config.yaml
n_layer: 9
d_model: 640
n_head: 10
n_kv_head: 10
head_dim: 64
d_mlp: 2560
vocab_size: 8078
activation: "gelu"
norm: "layernorm"
norm_place: "pre"
norm_eps: 1e-05
positions: "rope"
rope_base: 6960.0
rope_fraction: 0.25
qk_norm: false
attn_scale: 0.125
bias: "all"
tie_embeddings: false
parallel_block: true
init: "trunc"
init_std_qkv: 0.0268
init_std_o: 0.00631
init_std_up: 0.0268
init_std_down: 0.00631
optimizer: "muon_variant"
lr: 0.0112
lr_mult_qkv: 0.4
beta1: 0.95
lr_head: 0.0235
grad_clip: 1.0
warmup_steps: 200
schedule: "cos"
final_lr_fraction: 0.03
batch_tokens: 262144
seq_len: 1024
doc_mask: true
train_tokens: 1891000000
steps: 7214
dataset: "wikipedia_en"
Each number is 128 + 24 x the weight over its row's rms, rounded and kept within 0 to 255. Layers, rows and columns count from 0. Numbers have three digits each. The size before them is the row's rms in percent of the matrix's.

# layer 5 attention query, 640x640, rms 0.0403, rows 0-63, columns 448-511
087:144142139152163110103141111139134110121102154132111127146115100067129133132122138137153115130148130133113080119163102136124134114140092154111109144150126108139182132082116126105129124115174127
088:115139115128151134168178106136097110060128144109121106125114127114118058123111143113140119131140101159151102134141075126151179110117171147109101093144102136116136119153104160149118140157106094
088:121103160116114114143109128127162111155133117145097131141151135147121156146144134170136067150123197130129146163120115130129088122140115148146144145105135112109177106125128155137131134095118134
079:187196116092149111109142114141151132140119128118172116120161093091147106132132126104137133093137127105158110111164122125128166106133115107139113138093149099104137145120119125102167102138111084
098:133131121139104085114119108096140110117154106137108117129104115140129137115075121172093111121133151148123120136149122157116161122136126115100174135151092131143131136147135137107108154147131112
091:131132159096105135149155133108137064145116105134103146159101134160113135096102110153091087146096187137108131161128113176140131141132136103081109191156105136166143101127128135108096179132103146
103:078151140162110120137100139084147154110142164128139124129109126138117117115165115115100110130154125147175162138092132111140135126172094095140109109105169138083122112138149117117134164121102130
105:115171149174094149113098152162134104117097128137164100156121107109165123101128120131101121111163141170142103137107104108142114083098141142129088142194102129150150139157093124124152116142136152
081:169149105119167113144153134176137105159129123106152148083152129144113130132154107141135148093134098175115120097157090158097180104133146081093131149142127081173139111115074159139142088093120121
079:078096102112148146151107143141128136159162085134132137138105170109150117126123113143135136082134096163150149082113184118141140131151128116115135138140132084106091142161141104120152112172113152
094:157144085116164150151144114137112153097163194119151143118117075153162097144166153124086162163146123129140109091121103137123121079180107135126142120114112139139107130146128173112174100136061121
103:128079157100119124119133128151111179116115111104121158119111153108092098096140123113153175127115090140153117135124135125122111139146134105151080107109151116129104130123122116079125111113143124
082:116163092123128099115107142131132100159135122139159140148158134115139129118129128140141062110154160119122102125128139108093116094174187151143150125123101151139145098135114131148109161118127101
109:136084133109169177122129157167131150135146138137134087132111132130129134172134149128134159151133106119118175106104123104113111134115090151148101124089145127124133103113108120129119110082130156
103:129140112161141117175172120126156144113122135162137116124095116103127122119151143090099105100115162104141126133128157091082132115102155109140108131123166122165131170157137157143109153120166103
105:115159135167130114112152129071092143102182138140136141162091079149158133122177130104120121105118144141139107140106165137147124141127108138127094103155117088149116134162133118141152122097105138
104:185096120098152102163128103089108140169140131115136162125097154154124120091173143133189129157175099135128121132145150162120106141145138120112092133124115051105141133121135145125150103130133104
105:102132103147135098142137134109150143126097117142092128120147133122115141105139116132130091157125107122109105098136105134120110072154146137144135072120140158110111129133139102128110137157177103
098:113097104128132101132127110151140132134117149128116053143146112085128160122123142127103102171121160109145115092122082158127123108103119132128115125155148182086134129125126132153114152149076116
100:130139136108142150127097106154128117109160117098108146119088126152171139111069087106113170110150142116148152145149098137140143172100150099124148144123150153146137150120109149104130122142088107
104:132105112112157149121161140147131156127148119148170131120093154092123115131107072168157141122182129148160171143126161117109116114066160153134139133133179124123137091109124141142094126138132139
104:083163136118089144162125089167091089117105140118098140123095108122146130148104129112139122089157156208116117118132132124123130120103151128181109181108125143130127147094164131136108142121110150
100:104132144177118098124119102104126102130144093148132116133153125126105111168111128155118140103135118155112172144116112145138150140156081103169104099177134091073175125091133110166131131145141160
102:139118124134129111138137131140137101099152168111106072139150117091116091164101115133100116090128169148116153109119123119161108106116147111111091119155191133087124152096115118162128155131133126
102:084180078117096097136129139109114125114061090121083133088129133121168110104148077115128157136142087119141143109170125094106113152124122142125115108158141100131135182116118151139086148111109175
106:153132137106127138132122119123123155152118095081131163117132084143122130163120100120153117113123100123151110123105177119100142092143113112083114144099127122124093144092141137132149120154146160
108:166152108128145126180132136146106138165138094166145137078151143097123103120161127126127110111150111186127104091117114133137160100107123103115085141138128119139151143161128128154167122115097123
101:102141098146099156140149132123131172125120156105149108093109074145158115156143130121114191132135100141118081154091125132131136090118114111126104112138137136113150168106119123120114121135132143
104:151156118117123129118160142112136147158149124120127173150115149113168086130152122128085167079128124087097186083140140108110077118124152082149113143125154130114115118154105116156107116133150125
097:147069160140130142147108128163131128128137190115150121141151119108125089121130133134136086098130095139091098153118143147113105149128120109146102101118129084131158110125100155144102129138151130
099:141114139141198126113082117165126137143155155131111102133128123204141114191115140148134129082115094168142104162142145143114119142124156126099127106146141166113126125163094119108131139101137122
105:135111076133159105132125125119115095126186122142121140106156146094182104128123100129127118131179107164128111096162111141160126184094144157141065124114107127108137123106097101132130126092109143
101:147156133098130112163117177140108152096108152153168087079158109126079157125174135097137177130095151119109116130142107140151131183117141147104124133105099124153130089146140118121096156128151137
103:120163164098128122135110144109135183141151169119198123089146127140118100147130103123143185124109134129070147097139081121171146095109138137150104151149096134144119109097173102092109141121126107
098:145136112116113107093102140073151128113115137094116124137113114132151128170109128131128158134161133078160125102113105131116099118144108190135108124106116164105124120133141128136104115116157107
101:130138108119099078147138103133118115131143074149130164082114111122092141097146136093127139135141134118140181145146133158184116155148131165109110142152150075147125090123139142071148121123136134
100:149129109130129148131116118091109129113154131164140144116140156139115158138137124128134108138109154109132123155120185129127150111077191129101164161118128157098150113165086116142129113128121140
099:150124112088085120139097156163153139149091117098146132097126159099160128126143129117130138173159171109102138129124135107119179118129156079133062092160120129170119089101118118152120123109109150
099:150141172199114133076130159132148128125181139135136124153128136113164111126109144114123137157114158126158071129134118108162140163130153146172125122106114119094128135121146129129123113176104096
102:101168114157150112109156092134124174127103145117116118147122150125088112103090155126110111127110131122101123135115106124154135165161145070138098125145123144108139105165171104123101158087144152
104:156109124101114150116120129126134147177096135157151139177143095130136135146113125109100167095144129141127135093105119145120167152140158135134115140119149115136116133144147086167103125143150118
104:158171118138150126160131154134131132155160123136136135117143153139118126157108161117084142139085111097102137131117133191123155141130151094150179154140108096142109133108139157123110159108130154
101:112165092152156110136161108116154127137113134140121057139113111121087141114116143094140145133135131132142154150146144125103120130145118155120125080125096122154137065135104117183114132115150148
101:095153159143143156101093167133145129178149130132141160164094110113138143111136100106083100124117131151150128163117173124163126120157121157140124127122147141142124117101143159096075133092166141
104:074136142117143146134114126135170086160149125115119076132161124121116145153151131093123131130160119131135140194160136128090149076171122155114093157094104098097125136080087125130118156146136138
104:140135120123172163150082147120119116099135190129177128142144108110145149135120145127116107135153078116135122133085093116125130111178119092111145107169151102113140175125099112168114121139123172
100:177177109123150135129124108142101104160121140104177092142110173124181167143161129119142099154131144135161143119149137125136128165092164112125103186119118117139138132131126118113112115134124101
103:158086134155142129130154144109155147135144141151182135128144129124151117062111148109131124123102122127177142092147121101141133131089117151088134122181180163148130121129085146096142150135123135
107:155142144173149166112102160127116125140090101100108118149128099177146138127128130117135126137154128148124120066140152154134127152155125126119114118108124104123107085072153123140130137169136155
097:082116130160136161144141181097105124138135141124121091173118113112119115143150115168134140120117104135173143118120113188140122142115142079139111120144112132141143123123113144163138104124166154
104:109128133138164142083142123110124107149114146117113179133133099175131106121106159118110090150142170144184112089142131145179130102141125164100148164155183144146163080134136124102068147126141143
106:091145164175127155094116147102140125142170142155132094130136092124137102087128122100058136145102155100137130088127166094130116179138086140143133150125167161126145116130105088093135135087155157
105:124179113146123136129110144152114118180145154121131141131149116128121144157136145129112155140117125088119085095111143128145157129100150121117150132137052148109136151118142143159162112109158107
097:109138160155157133117134120134162148160099149102112146083097141095145109126146125106120121148162092144123127160141098080111131133156096147105137132143141141125139173059107140112157097106154143
102:123137136124148116122124148128141125099120087120159156140134165101131113128149189107128113136120139145164084095111145108147133134119091132125167140139110085138104105126119160132115124108098111
104:118103104107103102138109112122111128128145116154125123151138118125153176119091170101101073161154143092134072095133101120145140117153091164115153148142126160127143126139115104146123155143096142
100:130124145123121130149135138130165130162140120170148094101095154137146137115090112108101107122108145151123091168123100149146118106136123132172131135144137123140126093147131137107103118107144150
108:115182148126107139175084157139164148110136102163139138128165096137121119147099125118113137153131135154077125140047126118107188113128126141143172119147111145102152133129101109124119164172103126
102:126119124147138121096099109146140139103134146135145123074098151152140125124108175116121150174147127120149141134122127100124136131128077116091147130132109070120143100102114117109127138155178153
104:130112092158123168156129143173173144113121152120163150099130078158149097121164142144116110197097117166135155134126116107130148101093120137125140165090109136125137083130112071108109188115146104
104:117170105128106113099137139066149076110119111115161124110133130095108162043144175123101121130111089161142104098133127120101086137093142193154148177147147122110121110130143122172132151126145111
102:169094139085147142119124141102099094130117108104120132118114121110107141128167162171129100180158147128090102128089148163115089099109161154120098135124134127131152118135157140131104126119148099
102:135130128107142139179153144133126122149128113077179131108112139123133113121155154170100137096127162112111133086077112119111145109153121119134119122145131130114113130123153120146146131150102082
100:162138156116131098102113142117099075166178171159113145108135122098164085154111145141139075127103116104152104138111085163116118161104091108074179166174106145174081103134129139179095155127169131
# layer 5 attention key, 640x640, rms 0.0418, rows 0-63, columns 448-511
078:122119127120081176143110132140117090118150079122092143100141125143122115127122120114117137159145182132138159098112157127143062085144118173069102135139132154109163150149153135133099140138140131
076:110106133117129154129159163146157138132137139125103103117135134153170106131112102110141104141134178111111109086130099138165124095085115133137130159092115141083144139107133095151140167090095131
091:128103111105111144103124149129168133148109075140099101149116126121155144117106118109141088187127115116140130148136138112138089131133176108102154178164134085109140117095171128108152145113127135
091:138114157167157200130095150143090146122137158124120105144157114135115127108095127130133174128136058115093102139075174128105117108144146148131116100131145132157114144140098153105120120137163123
091:151163113094068070104139091116151124130131097140109140127096130103130126137164158143121099170165147135144139147145098137140106136141140111129128152171111106125131114160147160102123132141129131
119:093086146147127119159137175110113168124137160173132167122158105094112108108153083104140163104145096128145116122092154097150117111075099145140071104091126153131087146114115145155139081118126131
102:118134124158126157153110153126182156136146103113179171141185093081148133119159118143109151143127078148130132151117114121156103156162067071130136098174164119104144165150153124126135146131101191
104:130083147132151145144108115139089113167098158135096088107126144125158124138115159085124128128125128127150096124091114131138108130105122118118124106128136124117129167181110131129143135124147147
075:130127118088123116110126131165115116122156108133136152103123098147137079128141096125137120158148154111122122148114126126117098128141109090155128117107153149136145152128094115138110119147142113
088:090159126170131115150165105127132146126127149109107136146136137134118164153142108136102122136102114114115109105132155128155155157142104140132110108121120127112117135154143082105125163090108178
095:089148148137093141127105094167127120085128120098102139131105143091137129134099123148114124117108069111115093099107107104077082148147138117119106122160164151106089173093174096078107141106142131
083:123118161133176113113087116136101127130113138126152106133150098157115146114125114138112134181152137119125141141110119165119125105158113145143148138096173182114118080134082163146128109133158128
086:101128153187121131113102132142140164105131128109135119150136107094161102121088084080092183119151122156118127106113151097119160117123136140134084118078101124153101158139056133170128085138119138
111:115101179161170140147128132124101157133184162137147122139160135111127090164117106090136181144137094158112131108080148117154109115108127122128061117095131161122120136112098135178142100127131146
104:110121130106119107134109145091093139149085146132129129119126130088136146153144125128143178120125119121146151127140160132179190110098153119110098136160131136187159121151165132170115120106090170
099:145167128130124144145131140136141171093135148081105123147099143117085080066157124155107119124147138110131139122154138103159145090120107107130114176136145123150145155117155117163129160115150148
097:146087105070141174122119107127126122131094166130131148086055144124111121155114125152145141132103118099113107110147164147114074135118140133135147130095148085162135129120143129126101122137137102
102:079160131116180070081119140160137121079099169149144138146123155139087123096129115114122125110109126114127133099151086137147149115136059105121139109104080173113129129109135138133158120149136084
097:128105150120088114146098091137099130109128093124132149098129140137094112147121093182174147133091094112130098126109102102117097148106114125152102082102118119080150202106130089126099161138137171
104:105132138143151108133156090139123141134122100125133178113089135110134164118118140139154103091145166114106166162117150094107149110130111144098124127122109175104148130077133126104142134112127111
097:161144118130133118122091128172169097125130149114098105116137116138123118141153131114152119128118097111144145119102120128147084088125130102142111110123176184122122081123134091146115142155107127
101:112141136140170167156139150126115163100134133132109124153117126118150105110105109116072113096128165144124136098117138119095153104142147144125161175140132154129147135136126154095117144103123156
095:157141151118150110149152118106155113144103132160129132187112120129145095142121154133144139116137125132080114104114105143111127082099148123152119143129125102145118140131151153113125097094101113
097:151160138124174093070134166115108093129121146113116146120154112162108120148128116112124124130104101114126140149144157157171166138087131099137154112161110122101124155100096173147132134126123129
099:123128081096161140110136157139154090105171141118102128122142138110148130120119118174082116095134097136146169145166113086097138137114178111113190126142128138144148133098143177111111165086146149
104:127094135103154100154143129092123109166123147121087144118142120109131093110099140115090142116103129146127115114108143110104152091150124114087172110175164088163146131125128151116128200119116116
104:136139144079156101116146092090099093118113105129082122077145159135108103151168122118122120135125111120092143120146136106133124131095140120144135153112151130149122120154098153101103094113122151
100:120139135087104128093104109151167177142109126115133162152085172125090125162129114174135123162135128134130154125102097126164125129138149115168140105089086120131123123080111078122081154113132112
104:138143132067123101127138136118155154128076093085109111133115133117099118110095143119126118144091118102122141136135159114131118147114115146189132099079148156140105113142094079111103095136139147
101:157116109143104105150136126157136161133123140141116152128152180080102106117153145136155114118098089129114159109113124138128080147154127115149141129162116140094065121134151152163120107119121141
096:082148119168123142155101105075101142124151149102178132148127163162145123151057176110148124110126178169130149130149094153151126126139109144145128140149133092091115137136121126128135144144139138
099:150107099155129108141103155142114118211120107101124104121143122138131128138141145135115091144136137165111131163155129124163158090139165107151137145143112127105091123103162146173147169173148128
098:137182105104102163151156128148100128129127150134149119095155108115125142131129175122150149137130105146138134127132146135111152155094111138112047104103157132158150153128152112131102102125135131
100:135086129133191135129130150109107149105102141072185086084148129135124081132122119130170151121160148138108144080106131155134104116138069140119150087149120089117150184134146080132136143094097111
096:113124199134172086143118137127107098137149133186128148160125111115119118093156123139161150137096163114170148145178118135119097128146129152115087115132099150098120147153098168122095095109157155
103:117156137112121123092123136107170113147145161142139127115118107130132102105153135180109142110100089122134196128126162150147114128126125208140093142151152092092141102160117142106124143102113161
095:126138100156116179139134121107088117118134120123156159134133151129143132103129148108161111116120143082169085150111179145145161132077171172095096139126131143110159101106121140167113125112098147
096:094136120146126111131083108141118138207090147090134138118149145112130137148196121104153100135117135096097100132151123096151105127095125109097143150113103141131180151125134148082102109154113111
098:121144130174111110096118104114138095126114089136097118146111176100121113137142107086123156073157093114134128116106111124144102160096113141142152161129060105125080106123127129134096129130094133
100:083160103114155128126127090101138121161137123156081124151148185110127109126113105121177119069112125138146096106114117112149144112138128140178119113149126150149117137153133104150109098143147135
097:117067132113145144108126150097132145122097133147099133143161105113141175142147142103122108128113179134137123094151103110099162125127168101114128132128163112114152124122118171131105083145077110
104:117159111133155152134114133116146137148084135099094139094136121129173103172072151083110139157149131127103147144141128138123105170136131123123121110159130150162151096087163136103102107172123147
098:141165112131129134148133138142140136118130124141146085114103154143158152148096130162146143135158145130118149160108136135172141106149127087100131119146081106134113119143134180127127106127121132
099:159137093109128135120138139123111151156132141117178126135127087093154150136150130111120146140203115134116120088141113099091138124137118206140128144165117113151067154168097152114157119072118086
100:092148173134136148135120180149145136114123129111123117151117113158128093121125146097116136135125064189145124145096101139086116154151137135106133163102099089178130109122098124098120112131127133
101:134115162135133150108144164105151137125090129109172121127127106132092127124130135163118119145094111150126117122125094114179116113181146135140107104146131118120128152128117150124131140115124119
093:115156093110124144183145133144119151163131125142154117135122108081134158133159102136131137127107146165143112111131171184153112149133140104134137138139133088155141125106164130111143112126099096
098:102158105165124119135124081120148110121124148130128120101108144107160081088120166119114076107158110161125102105164131117143121122084125078153155112091110138146144100114135123160193110141131122
099:103075140123124121140127133132113088117169102119065104095096077110091120100113152112082109139118120134116169142080123149125142147161127122145143112099176162139155114115114146117127085127160128
097:084142107161148141157099139122148127140118086073127129086143140120123108117164123123118142114139107121113131145127146160114138130117130110161108136100146172111119140136131148104135135094145130
099:098125118152150127139120119120122104161131128118154145130138132136167129148147141090085124136127130137114142132096154128152122181149148114108122123166104149123084150100126108147146170095148128
098:103160135143120136090111118167123093133133138157124166114164167124096131161114077151162128131168103146133120106203171156106134102123107162097116146126134108157141065117138106136154139125084153
105:084114086149137145154142111114141121140106139101122135105144115076168145144123096140097125136115173092091105084092149073154182140060141119149126158149089171157156097178105150097116156125132141
099:124119088123108129153145161087117131145145128119119160131119140063105137152149153139157126167155117146125114107135156109138124146154101122115089127125150162129148139122101071164168101144133119
097:143168137144132127114157137144102125156086135144135152109162129135166146102131145121147104147142099108150101111142135118149149124087121094148149174104121141162107194157103113084130094088159113
098:124151103125155101148102159162098145146173156121146122138145147139105097115184097136128197125108106134131082132111160134100146110107155151146091135160103121149096112110124124177138135141101150
096:135119115104125117137127131166149130090138139122132173160133159095120110114156133134149097114129131148147150110168104124122070105133135149138153129100106148094147156093101141115120123123157133
100:123131103117160101116187096112135102127061086107087107117130139155118125116124166106123109194135150092146128124148128086167181093127133124109094150156095131174085131139130141160108132126092099
099:123108110096184099130101120153134155147150121121110081077140139105147122138138153099146143144146124121131103171126097108157091110157078118142148115149105134152092108101099098117116126156171119
098:086175136119148123107153161102132146162088113099147095116110110131119144132116085123135110122151127147135149081136130157108114131100122117076121129132140117133138103147147139089115129119135129
099:109132116137149127102139177166114125113152147109119125136148106091147139119097122175150154101147182096127115105113118124168141146104125141126097157127138145126155122144169097142106121190097192
098:128152139128134141114154101108113123109171114106132136138103150140133169138112158137112132105115146143104103121122135119141087121131185162157122150128156174113141109128132167120093135158094127
097:139153095063110120120130118165102097135133124141082149163123115119135172140108170128137137131159145160095107150132111102127147118108178156081134161128096128110132093112102159100129070101101096
100:143070132110130132126119126162136107182092125125129138132156113105148111180126128153130073174147171148138140125148141141118133126121114132101165144141136165079126111101069135136118129110138123
# layer 5 attention value, 640x640, rms 0.0606, rows 0-42, columns 448-511
097:090157129075126129115136139149126114134123145175159099151119106100137137089143126138136122047145095088140157156134142118120151136125117157126123139139162137098121126127107096082180136136111141
096:150164123168145144147122097135150113177127135161123144160117076161133112127148095122138104108128112138090140131125132152143100159146139144127122120151159147161063146107106112135107104132137137
094:142144139107140110120087142114092120141144147127129136165148137155137130128121123106137087077141155157117180142155073113147135126139102140125113093125086135111139192096138105103108156141122162
096:148109145090126131090093073149149105143110109124128135143153151140143117160156090129139145077119101175087135142136104119122093129139110099179130131137096144107157125115096142183129129129123142
097:130095145086121103161122118127143127146122119096105102119173190104175084153104107098092113180117143105152167152109137118111164127111144088130153117103125157123149109116121140138117156099148144
098:113144139130117113110140157146108102102115110105153094152143134126098126109147139137110073153105093156113150105143063135131147114138113146140118110121132141128070142156111145162175103137128094
091:105120109130176102128143135137152075102154123141183132133126118104117116169097129137129132106079124104103126089156133142126131143112119136125137162181147080091099108137125132070096131084127139
096:078123135112192128115121154127107122135131139143151127143156110091144127115129119166117126113168110129155047139126105172153148090156152126177117127140113114135118162152126144154129143099110116
093:146114117115125126124101119117132132098176132172190135134164134133109133125092119099136151159146140076137135150143140133128088127108078107110131121107131137119114113137155083127148152089146159
095:135122108131144137155117159120137176104131165142097101084115134088146142148130166100140165099127144164106098140106126100130115141130157101100103163117131049139136155119118115104121093183156178
098:088097045078131113132152140124171138090143150138141118123116089079106117113123132083099149152160145122129105144147166119126139101136115134160129130152097103117136094116173140099164044132127102
092:130106119146094140092159132141133152141112103081113114148169139140123128142155148112143167124097146103135154153119099140030075101164122096138136149131174119157101114128142108102109164143089091
096:127125148121112129119115062114158091148096132106107108100146193115156124173134145124112113157124136124132152123119160113149109124159160138115131139081105143055078102135110128116094131113134139
098:151115108128133125157136085121105111144117118131132149121146091155123055135122105135113138188158120155138109127176105120177095120135144095152134099071167131110092144100100129165170152149114121
094:135118081137142074111152164097141132129124086095104146145134130147096149090150151084103112139147083154168123146117109120099156191134105143147156138121124173140111129138093105129102104128137075
093:101165114168095126145121108132180141130114181103128145156146104115185152120165138114123094136130117112126122138180099165149123146123125149117098098178135113165182120132137129189087122104103163
093:123086133111187115143114151148108102165102123136119133139114131169145145139141130129095114145162140130133158083122147114121123131150119122120121161185101152068145082163120138124204116104145134
097:119136111204150135082133117126105128159103148124139122143120123095135147123147067143134140131126151105157171125131102148110134142112122106128157135135103064136163161156164127148114133132130133
092:137129127114150100120120123126099139112128139108116078140124156115139115110141092176121135110098141151133132129119106139127112114109150139125105119121149073161164138161127151111116119107089128
097:133119176145150114102164148080183109121129193144153125095152112143084092119140103140131126125123116090145108077083135160162114115145133143113133143153109115147157094149122110118083158116131159
091:140137136106160104116150137102150144101124101115127124141141144174109117147123118157145118157119149123155097109133113109124117114136125122086117106142120125096123131141083139146203125098123159
098:099108134125079176117138138100104139125130121097150108133119118151113137118140138122151125117122116172105069143151146096129131111119152108182153091155146135125122153135139136138108131113123097
100:119103139090144126139115108131128165086120133074150159144177168110125085154116102130092109133106088141134129110155132200123160118116129134102109111113118132139152126112160104096162167126176166
093:098116127169138102139161086085142166196160145159126128138153129130117141152100147137137096122149137156085153104141137146129139149099127113170151141113134082105130160156145148114102161104162127
095:104102154113123135142106111148123162106148112128111068162181076117097142168081109162152136148098121123133121130107129127132107107103136094092121120134126140117149112117130083096102132103113133
092:138158086090109105129127170106144121132169132165126117113104178119095128102099107138138136113137123082172170172088127125139145097111136132108127143126098151140152123147111108174105084116145135
096:110144112157136130111068123133114101118094108153099135125099131145116101136126143118136156136128132129131123153117121137149120120137170141132136127160128150127155102143084119147072123092125123
096:179111093149142118127145131134142119115093105154087183144151153127144131128110070138148147094144115122128152118154112115129148129121142140138122148088132136110137111114134103093157165135124129
090:138121132151123103115120104151157113128121115129148134128172088103125088167118177146128127103148118130141126141139169113126106117126106151131160169083121132108132135102105159119148104131112147
091:144135113145137119102165084113143104101138087119152141134120112124112123145101143163170119116125080123065112147110150179122177156144113108111159121096116132112120116071118133092141104097143153
095:079121161116127086122146135129100113115190125095095137126135138134088134120123151092080129125116152105144082119134143150107163133089137126161159128112142129177138124086144105105092160091128100
093:128151142144145103171142094163115134125140144083154156120116122151124111139183147096133165140140140143138137129093114086167130136110118099146152087095181121128130154152118145116147113066093101
092:134098092096120138122075105090089116162157107155104154149136129166144128112106098137100118090158122118116071175173131118122134122110086191099140102113115114146107152134083110117158125129141151
102:146092115157094122138166117103116116117113110109083148117136165099106137158118143148149124159132084102115149123129168138120164130157127105129143151113099147143136094169138128105128121101199137
090:106088105175149171095099120134167116109110124134121160140157111106161130146162127124168095118130134140153118132137113104112126114134114128132115157105092139117164116111118136119145119164160155
092:113109169171187203112091144121133148106136136174143171138150137137138105129133141118153140107123125126157149128102160132117132121105131118109179116105127171107122137117111106072160103117117137
093:139130105152113125132140112134102136162130120110182142138132141152145134143136182126149124150075143100131151104107143116161166126108148160134135094166101147096110114129116129144168163153170149
093:140127140142123130143080129136112073122090148126111157103097110140084076154127135112147170112118155117144152118163106149126145142120131138170154110150190123115138173114157108120130076084093125
092:114205104136175137168108111159109128135119148116119085122156117150148107093124135132175121133097127153176143157123108099112117126124146187148155144141145180130185162129122123105134142119134183
095:132114134159111174108149140126091129099117102112149121114121139150105121118179124123143111090127102056131111129127117156120125106137156170131137155166128129155142154101121146129160168116116118
091:101133106170091096098144159096097105117117102112157102156127099164134123143127103157078110155145130099097144129179115136108112127144129117125118174140119095156119127149094101120133130083140124
097:093105172203148113132104122144127100125113133128113109167137095082154135154153146148124150112109150080113179148123167112093109139086120139130160149110065117119147128129157141070147148147138165
100:122166107070108141153127131115106103150129098087134119090140147173117136125152159121128104154118119150096146106067150121133170123208171147106131135164121119107135148134120163128076121146133098
# layer 5 attention output (transposed), 640x640, rms 0.121, rows 0-42, columns 448-511
100:157092137151177136124111115128118136095105148095105170121106095103148104136093161127092144157135101117131113151072112169139116109119119124111140099148100141146115117096175166120095133172090159
093:117154114082124109121164143166143096109105103142145130108090102114128135117128145103140137153112132091179099088137086131161164102145158144119123113170088106142151153109125178144132146134098100
094:130115124154095137137136084099129098108143115145105128076157153113128146105161104075133142154103154113110094125116098118155135131106162127091174139122100138152136112176117121122159153137133076
097:177110128150142135104150116115117149122094152121142112099094091138114169132107121159115132103076158078120089116112155119144135175120135130099124129092179107118089160106178096160082126123183094
095:137133129147151111115128130127131139116167122119103085121118127131138143115137115148147133092154125130097126115163136063118112148157118105116116093110162086083143154151159103107163120105124061
096:095150098115108150134147134150130130139138124110118095126101112164143112148130155132098148123106173100158130105119100148108149093124131177107122155155134124090112151162170118095123127137143129
092:150141129127082082132128142137137136167097075113100133137179134152135151128208169129110154140141100082142124138085121093157147111128118105107152107148140094148108110154163148179166101146107107
094:128147115120086104109131137137114148124122138136129142099132172147173102097131137096115117160075123114142163124173105135094103092101118164121124127173088132170123126121135152084126134151118134
091:117149147119121159165110134160118108121143140155125133111105114092111147151146087115153135122115126137150104106127132118152153116109117126122136132153101149127130159081117161114140091178134086
093:148096153134130146161147106091097054128134084144158163172130109113096118124048137173129122136101113116123144121171171088131099149135129140156149113114128192137150174124105127114131165126133129
095:162128160161172117143100120128119129130146094172084133119165182136154112160096102158149121101105135164124114096120113134179168125105143127160140106149121146150119135127133131124139171102084148
095:093161136147079103094099114118120150109092143154143090137104147128121110119135145121130081123125102133106119111133126122115130161190130159135112130129097112111106185139132128169136099137136101
093:127135108132130138140127148138126163119114139100111132146144132158094142147133079100152133098180105107124140109130096132121072149120101127159112081096124092131132103130190141177137093096116130
096:111136167090150100118157090106125126151137116169113112123137120104129144097130149146128117120087165155116138138138172108105129106121138177144103198117068076114093124153122109148095107169125111
093:161128122144097145118117068119124148146159133131154100130083105142099115155175123170103167114148156112096151152103111104135139111119162171156098096122138090062124168098166143131103140118105120
095:139118160141173103111103126158130112136082097148131181089136125127129106147091103106140128105126115134074131104075135080135133153158162074117158175130100116121119138109118109085194161148128135
091:110158146110117156128155107121165144093122127113143104126124114086106141167124136098118119098097130093094152114156125101126143146154103126077110122130138114149136086110159073090083133169080161
092:139124107145142129135123153136082110135152115113146120089137099095102135174092171063118092107134118097125137136120150169155133135116145151134128098135151163126135128179085103095152163117160103
092:113153146150100151121076178123156130131107120119162160124145160135158157147117135103089121153156114122128099096143136149146125196111121122132154160120143105123096162083128146105136148127171136
091:134171101134094141143108092130117159098083122108121168158163121117161125105117121128095136117153160143122124135136116120113116076148158123105147130122100121109102140122122096105155113175135094
093:184093115137131143162126149161111084114102108118155080127123121135078148124152096136123111108150168090143107172135144148128074150157125161184115115078149133151155104112111093122092177091163126
095:143118140169141117095144106121135154098125141123122143131144138115132087091148118135126147127098143087163120101177116159141127162147151154109141130137139088099130139111121108181074117120136143
098:121150143169125095140140159087140126127112148171142150147104113158103134131177147155174162085153155097132153144135151101111147124131111117111131131111112134148115111103132157155155136167123145
093:138095131108132192156133150102130151101115112122082117149159152123168181138147102097097077114127091104137135100147110063084100071164142134158143126111128143092129150150105144173172083146098151
094:146126093122136149150079171131118125152138134116169175137088103127129151137112190167129114129111111143102156164134081105097118118141148139106114142153101119122143141091117125112108129148164134
090:111107127117094112086107151136147093102078137088129153125120137119124117119112165147089130155109163153129105069155105124093153092134101093162079114182157124108152098145156155108146150141138087
094:141145133116085104156125114127147125106144160106165154128150125138162162122126120139177168100119138138077088123090084125077124089166110099129138122151148088116121164105156118143157147130090155
095:094146139143122152104108101134112132144152105096111113147092126115124144144144133074151128137133139107133127089123133157105130150121090091114171099146091140137160165092115105136168152158137094
090:123137156087130173130125141149105158106126129095133121134098114149108163085155121132101096122108112139162126148125147108141109122114155136113108098131145099136142140129154115141118149110106146
089:140091159136099116158136107171178138139103131136126096102146126112194133122162145165134097112087119132149137131096148075107112105107112128181098129141131155115142150158139136130098141121082087
094:161141120152136117122127118172149142123108099124125092092119111099129130194110077144164109124158174171149136156135153113148124112106123133102184137141097124126140127156132149118122137070132169
094:131139140136133154145168147160105132151065081143124132136113129113106104108095101157139128130163131106092153136115145143109105123110178135130096073139120132169136142135127083125082139161101135
091:151132141066147121152183142126138106133123129145121090119134148116121145113135130113132128175109136124148146110110148092133146092142122126141146147110115127127145139107125088134132129122112106
096:114128114106136127138128130146131174143122116137138106102128121135110089159130142091103148098176144157143170110188097115118144143127121129108119152143093117160168137124122153112121128140130127
089:129143153122092151127159149115144168159131095154127119154114150123133102121124093081147143153096125106116117079115151130099088128104116148152126092164116149132111144126135137175153139120114144
089:090144109062122110116124127147141155152133122151133129116101086124142101150078131128114130060137133140098075122118135150112186114147125106111136128140157137110147066153141142148104158122155124
096:132127144141128119184116129118103109092080091124119122169123146130117144120137109142079132139166137117116103166143099154132128147172119153084142154165120119171120158163127128086126093109087112
091:123105092138130124140155130070162152100141098132124111168128077100143116093121116101116105118144094111102084149091154120156139127113103142121152124115114163122077129133115146167138120097156130
091:157126139137135146133124134123151113134105125102131148100093125128125183129176088159124170140105109137099118136097135102136113099162135132170144074184122144140108159127137138126104128126123120
092:112116148120138084126114124158112112154113118094111094129110099123164130123108113154125116155129169133121156139124121110147146113124110104125095102138113140143131113113127134069117103131131134
095:116145155105094106142114103159151112153101112121098127143124148118136147143140158124161152121143155125183133130122092143135122149136151118131151133139101162136120139090139121141117109145149092
096:144122083092141141122160148150132134126121112125110110113126132148122120111128133087123086149084143133135117102074159130130157119148120099099107092168132162139113113140154097154129124133132082
098:096122149145137099094147108143166141130143126131119165127080114120166108140134123086119138137116140131133131150152107115087128107099086126152125107084140144115118113107143111144119111102118136